config = dict(
    activation='tanh_gelu',
    norm_place='pre',
    init_std_down=0.00328,
    optimizer='adamw',
    beta1=0.9,
    beta2=0.98,
    weight_decay=0.16,
    final_lr_fraction=0.0,
    batch_tokens=[32768, 65536, 98304],
    doc_mask=True,
)
Each number is 128 + 32 x the weight over its row's rms, rounded and kept within 0 to 255. Layers, rows and columns count from 0. Numbers have three digits each. The size before them is the row's rms in percent of the matrix's.

# layer 7 MLP up, 768x192, rms 0.0869, rows 3-36, columns 96-191
092:100104161199141088173158145154103168144137080142155145148103151099120106128111115171121136094085117146123120114145109057142120152096096113156116067115153099124163051087111151110116112084128146089149079108157136117147173113099146086092094142162119120155101133077144109093244124198169153127
110:129137160114138106113134115161109140080102175117127171104088123152089157110135116090090108167085116113155163132165090112168110147105140132164141084126084075141117126126166143125170178125154156086102146061127124142101138089150147106109123132149115051107170088159054092076090126146108180136
130:140158161162171060153109112173159119129142118134111126126182133173135138082175101134165158161112064154175116125149092057088111125119102119111189135123090155137110136073164175104111141079160182116095168070101147130118142095161064053145184142150158082140120108111127129072066156107082114093
104:199146087163142163172131113100085148138130116095151105152140066111118168206098095122122137106106113170127088140124150091126133102149167074120121082123164162143100179118141160060124095147119115135100181091166074149134136192152119126108082148148148151165180016123111077094137157168069202080
082:150147114116141123194139163160151135074134123137170157081154120132143118150119109127086101103101102211126103160085088140124101123121134156129169179136103063102183078138157185134130109077119099078154150099087095131094110134111189154107123151072083055133099137138188174158123160097149178134
111:174234093149147106125189152101142139115131106088163161152145128169169134076145112153144141109113107098106127190072143106093108087110169143103091178142118139105124130101116125132143066084120131089165080145126097139123127160137127135111125092095173062172098138144136134104144117122095095107
107:193187087123137096190183092154153132128142129052136116150097157193088139096105101171106134163120130098080111126173113124130124129147121167148141085116101127118138134077151123159150135096150090091148102178121131197081146172124136101158124130146130094151076086136123166109177150120117103120
123:068137032070133139111170108074135107145098124158114175098130156148142152071140065138147156142129141128146120112130103074125125180123124115171130086079146103102125079122178175122101133096158101105108149095110124153117189165193143126084183149123180148124155115134166165108144155146119150185
085:091206156063176142119086130137132127176070175168102146107129114176202189134114141111116124141044101165139138145130158196158086112069140120130143110150125141078092160061142186149140131110136171160106137078108132167153095150104145180149140110155140157116158119159075150135096162143110114114
118:098126121149145102086139143151179120118056148147132159137145106151157150177145098139137121037096122215137108096164137102160092066095095079178142091094193132054115113107136149156150120125136170111155088116127139116139103106097062088129143129095145158194172120115151089132155174107077125150
099:128099101110147144148208090169145111100167107151147114108159102215149109144143139122117153170042118066104133127114067049164103102161140075155178118127105162061093081107127185088120098049128178114118116122146107170136111128077118144189176123181138101139107151113141141126180147112084124143
081:108086122048139107142123107138145122155144139134122108105162087071121117108169132085112158102166130118125112170137142132065142131188107128135112098080097152148158065123121090141147167140153097125185152132103153137138154136113145135155126185148163080086116141126145142172105131137104128158
116:162090158165131167156153120168091045086121167119180144142137121139192123157159136158038140149064107136133127115152112166133144143195088098163124093134101083156152119037191172121101057054160161092128157126104109159117149128120170096137152127177141092183084113081145089150074158115087223137
117:157179120128171032174137130129101127125150149201128102105125123163163161115101161114100098153062107144165160142112107091168105087071111146128158122146138167123167135118157132150078119110167155088094156131101121115091145137149132119113106095182151066095138160054076169075126153062094155120
080:091119095106137093148101161074142133120132196166177163124121118150130117100111122117164194085117121088132122171070143110104099131102052139102133127069154109100076176061132150090179157092140135118131108190136099148117140179105164174140190130105145150163133118095162093140164129069160139161
103:119139093120122100170150114149108079149128186118139154137130080120187114130180129144122075114129127117110129207155143141108094090134164131118129077138072129098147169094148157081134112079175201118170139161147139175089119148102066131142143115148119149174102098145076131113117142117134163150
089:121120129065162065142124062164152146127138095143096167113137128185084086151155070191125129125120081106157126118134157066095149103159088118102159128142138130129151073107165162138150089153103137104065186113129106136158127127115098106144142124114120095083089104095155117098113154092053146155
106:139119162133148196115102160132142102173090141128153184113149068193097108100107090095139131141123136155112077148139131076073142116138129109112133105095076122147126094142134181139204123085117150127161170105111079211184169129078138144093204158125138095072143078148065089177140208139163152148
088:194099091131173133120135176080085121088116177151136112125079083118148131143144180093121176089166092170108120217156124169142079123144138108160144072167125128115112110079125165047144124110114075099156125119122144122138127140143138143121142158126115150194137142161176140117169146181116137109
101:133171134173144089091153152120145166141149087111115183108106166104188100159142094082092153083114135157164108126178158098144118146142134168145133145044124101089141146114114127068136110134106073110148149107076110130120095162149120092085147094190082174114161088126134120154108217151132158104
084:129097148147144100186163152082066148137154112105136109092119113103122195126125112168110093131134119145084099195117124103084135140125141168105136114148104135121169086120163153071154142066151158144154138116125120158114136122179137137121136143152150117118164084112177104140164164113140151088
104:124141104092154158114132109121113149171096105152166182123190113149183172126146136040112101139143123136171126118124144097131061089095099149147187139108126067140182138147130101099184144109109136147137165148154129124154134245127197151054127103135142136155140115179164119131124130078132108146
094:075125076086118138121144130092102115206120149109159099077101079130148168156162122086140098085136124115185138175116147170146109109161130147139163088167124119175111081163167172092163111135151187145120167103092120144071120203144136153086109120099135150120184112122125145125130107232123132142
102:097135115129144171141154102064121099129105121111187191091118055105121096136140073142101130096149099173198042098130118100114127129158099160153187121117086062132141099097098155148112100100129152098154115041070162095127176173149167098191121131153116188089088132108103112127141144096149091166
104:099144115110131097094155155140118138154080076075115126129130126109091163122101188108115079125117135110168086152209126170114113121100096168146168100114123105143123120132181163064124120105126152097178094071135140144079148166134123118120137146197201145134117121051134187033159121207139155148
105:140164086138137150137183112141099151168131095141133158109147130153122130097195089078112140156066093102133115105095099121120107132155145097151149149058095061093163089102084081138168104052063162121135160079130142120173140149139167091151183054088082115129173089090165198149188116129137139122
116:117195082173133115120170121135106127174095106072115163071090102154143173099128104092125118130147111125182122087086074098097124114150094156167180106079135083088080095131123164156128171098122164103123159057125208152124139185116152146120179086161109165113137134116093125123117168152153116178
099:111149133117138133098170143169147144086072078140120075119174109133170143200196050122153043163129150127174109122187121111141146143164118139102133104165098150027108128126118167146113120083127137088165101154102159128084176140156108065149125104163186083142114095093138101080162150175080054139
098:110123085115143091168159132172107120106088158147127178102143124189173111129159111064130117221077071131171127153152112144182105144112118144188174060085118127124163079160116152128145079079123173098135144100090141122104148119077075126110120091143165079143206071107127092117126145129096156097
102:166150082178125101115139099176095100073156144110138132140091115177136144188138116092037163172100155137121115138162060183166131126138139112183107125131172059107142170093162130098145081101178129075140113131117089111156116178095170115134135102152073156135158144117143141096135120128141164103
088:148105133119132178142147066175223109173093178127082067133157113133130136112145040074144152121134129104147145098122196115109137118121110144172118120103116149075123118126194107065171133119132153054127111133085103159127152177126061105141120107125152123116150114114121067125130105118147088112
096:088153107104153108163159111127156062122112089077173189129093139164138118095084170079119116164074093081086115154140108128150113177145138129161197187157114143157027085129142119085093088165156127127157084106175128141092104148135070088135132037118071140161161126126095157122131116158133127171
105:114176145131143095120084115138120090182168172101123120131152094106137121132132159173118101136117120184158151034103168179134077093205081132107172122103135138064139106036049149171123118167094165124146170148117140135129187114120115176115136133110143113148129139100136156101184129138149119149
091:126137102219119072185161158088116143126165159119159136130156104150172132126143109122168137099080162193125108131119080123142132125160099101142137106124134068116170088056057151076132140079127150102138130168131149141154149128114190092106189122147137013171053128125077101074153189136143164170
# layer 7 MLP down (transposed), 768x192, rms 0.081, rows 3-36, columns 96-191
094:192082098140108120090161121102147138143141138098222138215159126092117076122196151082159147152138133139136118055170160124110157087146072078136173134090154097137167105072165168101162179097155089109085187116138100126084164113142144099119173109102135125105156156122178121085070124096099112111
103:107167204084124086145082096147141129121162103137102144090136147116173105251086117156124075171126134132168121137108138203116174119167154061104124130132113247145181098121116121111111127114105121076129179162123068111115100124137095137161156132151151136146123148085135094138159094132142105090
137:094133131103121114149121113108118092109090121087083097169131069090108143151121107167139177099138106133194183136159174122166122181115089139050070127105082120113120117114121154147085134115127125140083135108110125080112134128169153140160092121144113133138121129140140121122152103148217111145
098:043150082117098117099152122116080171136129158087132086153106150130170098082109115172134085137098168094197102177136101169128110166157091113141131176128131127098114190099158153162175118176108145098103096124105110140103111080159129108099101112152104094102101174150169130114060190129173080162
074:123052096144099151151173099131070090160174065154093127201101131140088099132162105147082132178139118133122109134114109108099196150157104147120109110081124181064093103139132131096116113120107124152128103081137113087159172085150097086107144134130145135120104101170124141175121145149087128165
108:114144175147102152089141090112167129149141124157162098094186128153167054123150167126114098181131151138132167132046157150109087115131060081128115108121163148098118148125130158046101151112101158201097177116106118099154103120112079103118203065117082130136143079072159139144086052122116126146
113:137109143144038145141140189156125153136165153122170086125172109146134181113101101137110127111092132121094116147110134113100194075124138126148118172169125131145136102128152112082137126086111105103126182097117154142098120112128117075139066075175128098166097139165121147165179157113135130128
132:061173119088203123142112094117072181125121125047061156124083171096081174151173106131129115107110053142136189151163077144138110087162172125154091137144071113175108200140137130115087093116191125117120144135157161171104119114175148126129081138193171115090139106091065153134102174136114083140
092:175117135103142110106152132153096125136187052088150164120111165164101105145170131198104146113118177145168104091170151100108129144118093113168155179178161135120115102055127202072188081090121097135101182121147170071073152090118055120142169134090141169072104114115155109112111156120130163159
130:121132117123135149082121158103206082138114149124107153150092125204156135105073080133147157079081172172142106158143186147168174168125107106136083148128087105155097143148116131088158147143152138163040084118140153138124128111173161139094110130105112175144053071120135106064108166142113099153
110:164139179127160183118152065092081129155134191179108127098184148137141151161088139152126137134159120156085152090091109131131178088155076125092097115072127138168081139151099157111071127167172144155147093111104163137114140118149126119097073118128147134107128184089114105199146144125152146194
083:171137113114122123159109096050151215131158092134169122157078075114128141132174138184126098153161127124159131061149107135158137135164084138086118129112086138095114140130152107089187113090136122118096122112157101140118166164146136120142138070102148128137145213082109105096117132122141094103
114:140173080015040141100150135139154163195094130146114140162099128067120078159125085113153158081107119091084131149173157104104137066131165162064145205150082102089099097161088136195116132131129174110142147107077125148125123127185135143155114169125087079105162161189136145165130120166134111107
113:135127130144121147183128072123062139152098155116139037160107101111101107078132125116144104134151104167098195120124144109141146174119081190074101168112128167075127145128077071138086124140125082131133138106108109103099127157167187152134134120053124130144138155147133165135122070141098186083
078:082138190065118161074159115140158112115122141107133069143143140091078131140114182179138098138115213117143099121139152134111135143202150083105119107202131151160130115185123141157094139177125117132141134110147105113142129100136124117173130117139171093113063180108120164098099123159173077109
101:080148073139104117193117151141142132190103043155124105166124158079106108122092157092103158150104105105119093103132136129166114179197144150126149163131110096084080123086134063129124170245074165121143111066129145109172140134117131091157197089109123118128096142098126159109149095114094116140
094:150125103128104184203153095145136146120129137125134097173143114119148153120104106124112139120155150184104108148126126085145146143155119119022159065148081067153168076110128126115153147158197168107122091126153112094131117133186052117077126147147114174123139178105153168134093116162165108081
116:103131166163129088157150131131067163186199114116160095121090077132095154133059096119145112109147122089101151135121116090088138130154128129112135122113190149127157124113153150170116109189107092166154107199082211151124103152133158142147156105146159126193144090066081164175129098184082140113
096:091129196162141151158144138077140118129133091096153121108122189118134180141131146146145183056177214106161088097128101100140095099069173143155049138122113116171098127147085084132159159133181142106101100101164078081154078111125057113156122169105130150140105073214172133151065205096153095112
099:122140104077159184195102132091192140128091122111112143089135132135168142141093144067175128164117138097075124153122091130126122122133101185118177098129108152166086145128168133137179130133136121153093126119143203153096243147141144160146127111135151131095085121101078136124085136150065120071
077:123102176100079154127094072152098156106138127156170103118088149146067051152136173146119117041141214125161115124073126078130134147093098132097119140164140129129113075128119139129071131194120106112151120111113152154153128077114132127099089140086088084123102129097161129099142162158156142143
091:112125090058157177097122155087145115141120179177167129170111143094156160109141140134140132081070150162138063146101141146134131150091148103095054154146099126112092144151180095118111191130123143156179140097152085190079140186178133177094094146144123170061122115178100156114121146139143140084
094:099188164146244123098099074094152187155142086157154104087115110142130127068084144169138161081115137165083158111148113115181079123095107110128123139111169103091108140104161149091113114146111127140131122143139150196128135105183114146084176117141070088111102111096127085117142156125127118158
098:079085160141146157092104161181137141127122124108164155081132152183177129121069072147127120104104145091123192183063136164091090118080099148139133168138130135090077129136197098180062137140145089139133140103089155017094184081104148150183143151196156195142124133126085105155144021112139139129
103:120178118132059106160163098135108084105133190127141134220115104137147071103204107213146147097093084172104138123071150081153199113117094124131124157109139103100139151141111144166099103151040119101133100134117115157171050091165117113148161126110121126128124084212150132160145166102088119178
098:090149073113168090156120125137155091069122142118097122139137139048117156130128125139132176148154171161124174116140136116095097130079134120143143096185153093160068176140129110124201085110168103184103125150104129155164146107118126148119105150167200147147115094121123150188134188117108134098
116:117139158158189132143130105115166121165173104126154180084121161105153120094043153167173121125138115117106112155187129118139131130067143158137118122160130160122076091087102093058120186156091174184119124157156100152072121112113194126104120150155080167092076158089138125069158189118086121109
099:152055150220064108103078115091065085098185152112071140168166133179137141144095153109043141132134149126153128081136144116164182115170163133132164115090133153157111121123114150158148076083125085169132157174134121115153127134119138153129143104174144123176086118097130127129099080095167101137
096:140167156103191118163067105118151134133106158085128109149128138124121110136128093171109129096111084174133108143090139138096110124120132158119168142162162141151115078143163115144109162146132138161180113100126115149103168175134119076211174153084211123136084123127095112094141117137117124154
098:060097090165124135115168189049093154123126104137123078110105112159091151121128148109093130144128096063110159198103158075128144141121119146130165112113197167152088092127161228109104149177125125159134135136061214117118072170131141112141104115081139137164121152147131111186153043192146132086
094:147147109094123221082142067100146111121192149157157120160106103130103110150082152098105054122107133161140168105064170123160180123113151109131134135114081120114218157149158107100105092150139156117098114123112122133117153118135116113100108081112126143078107140146121160121144098137191134182
098:143109145154098133097105159131149066180120138104104103150150163121150147127135087203110195106119131130125117171121128138128171119163129069149156123168144137128171179148154149145108124128163143113174176156089106109209117144140112199132132052124065126149099112084137152132196073150155133146
102:128066147091184130105093142093145058086151099057123192100103139117115099125191094127123159142102086176059110118167111154120138143088114143139122144109096109117042151124093103136136073107134147159163091108129190201060171160102131110141120166173136100117155097191164073104159163125092104130
089:108171122137085137073097148125127129137110115162171061097186106140141132124147168152165127186147144126130148116189119162128204071113080099122145156131108148151154055086163122068129144146105113106079167111125056142093181123130069147146111136136135124165180146092163167148103153114154098128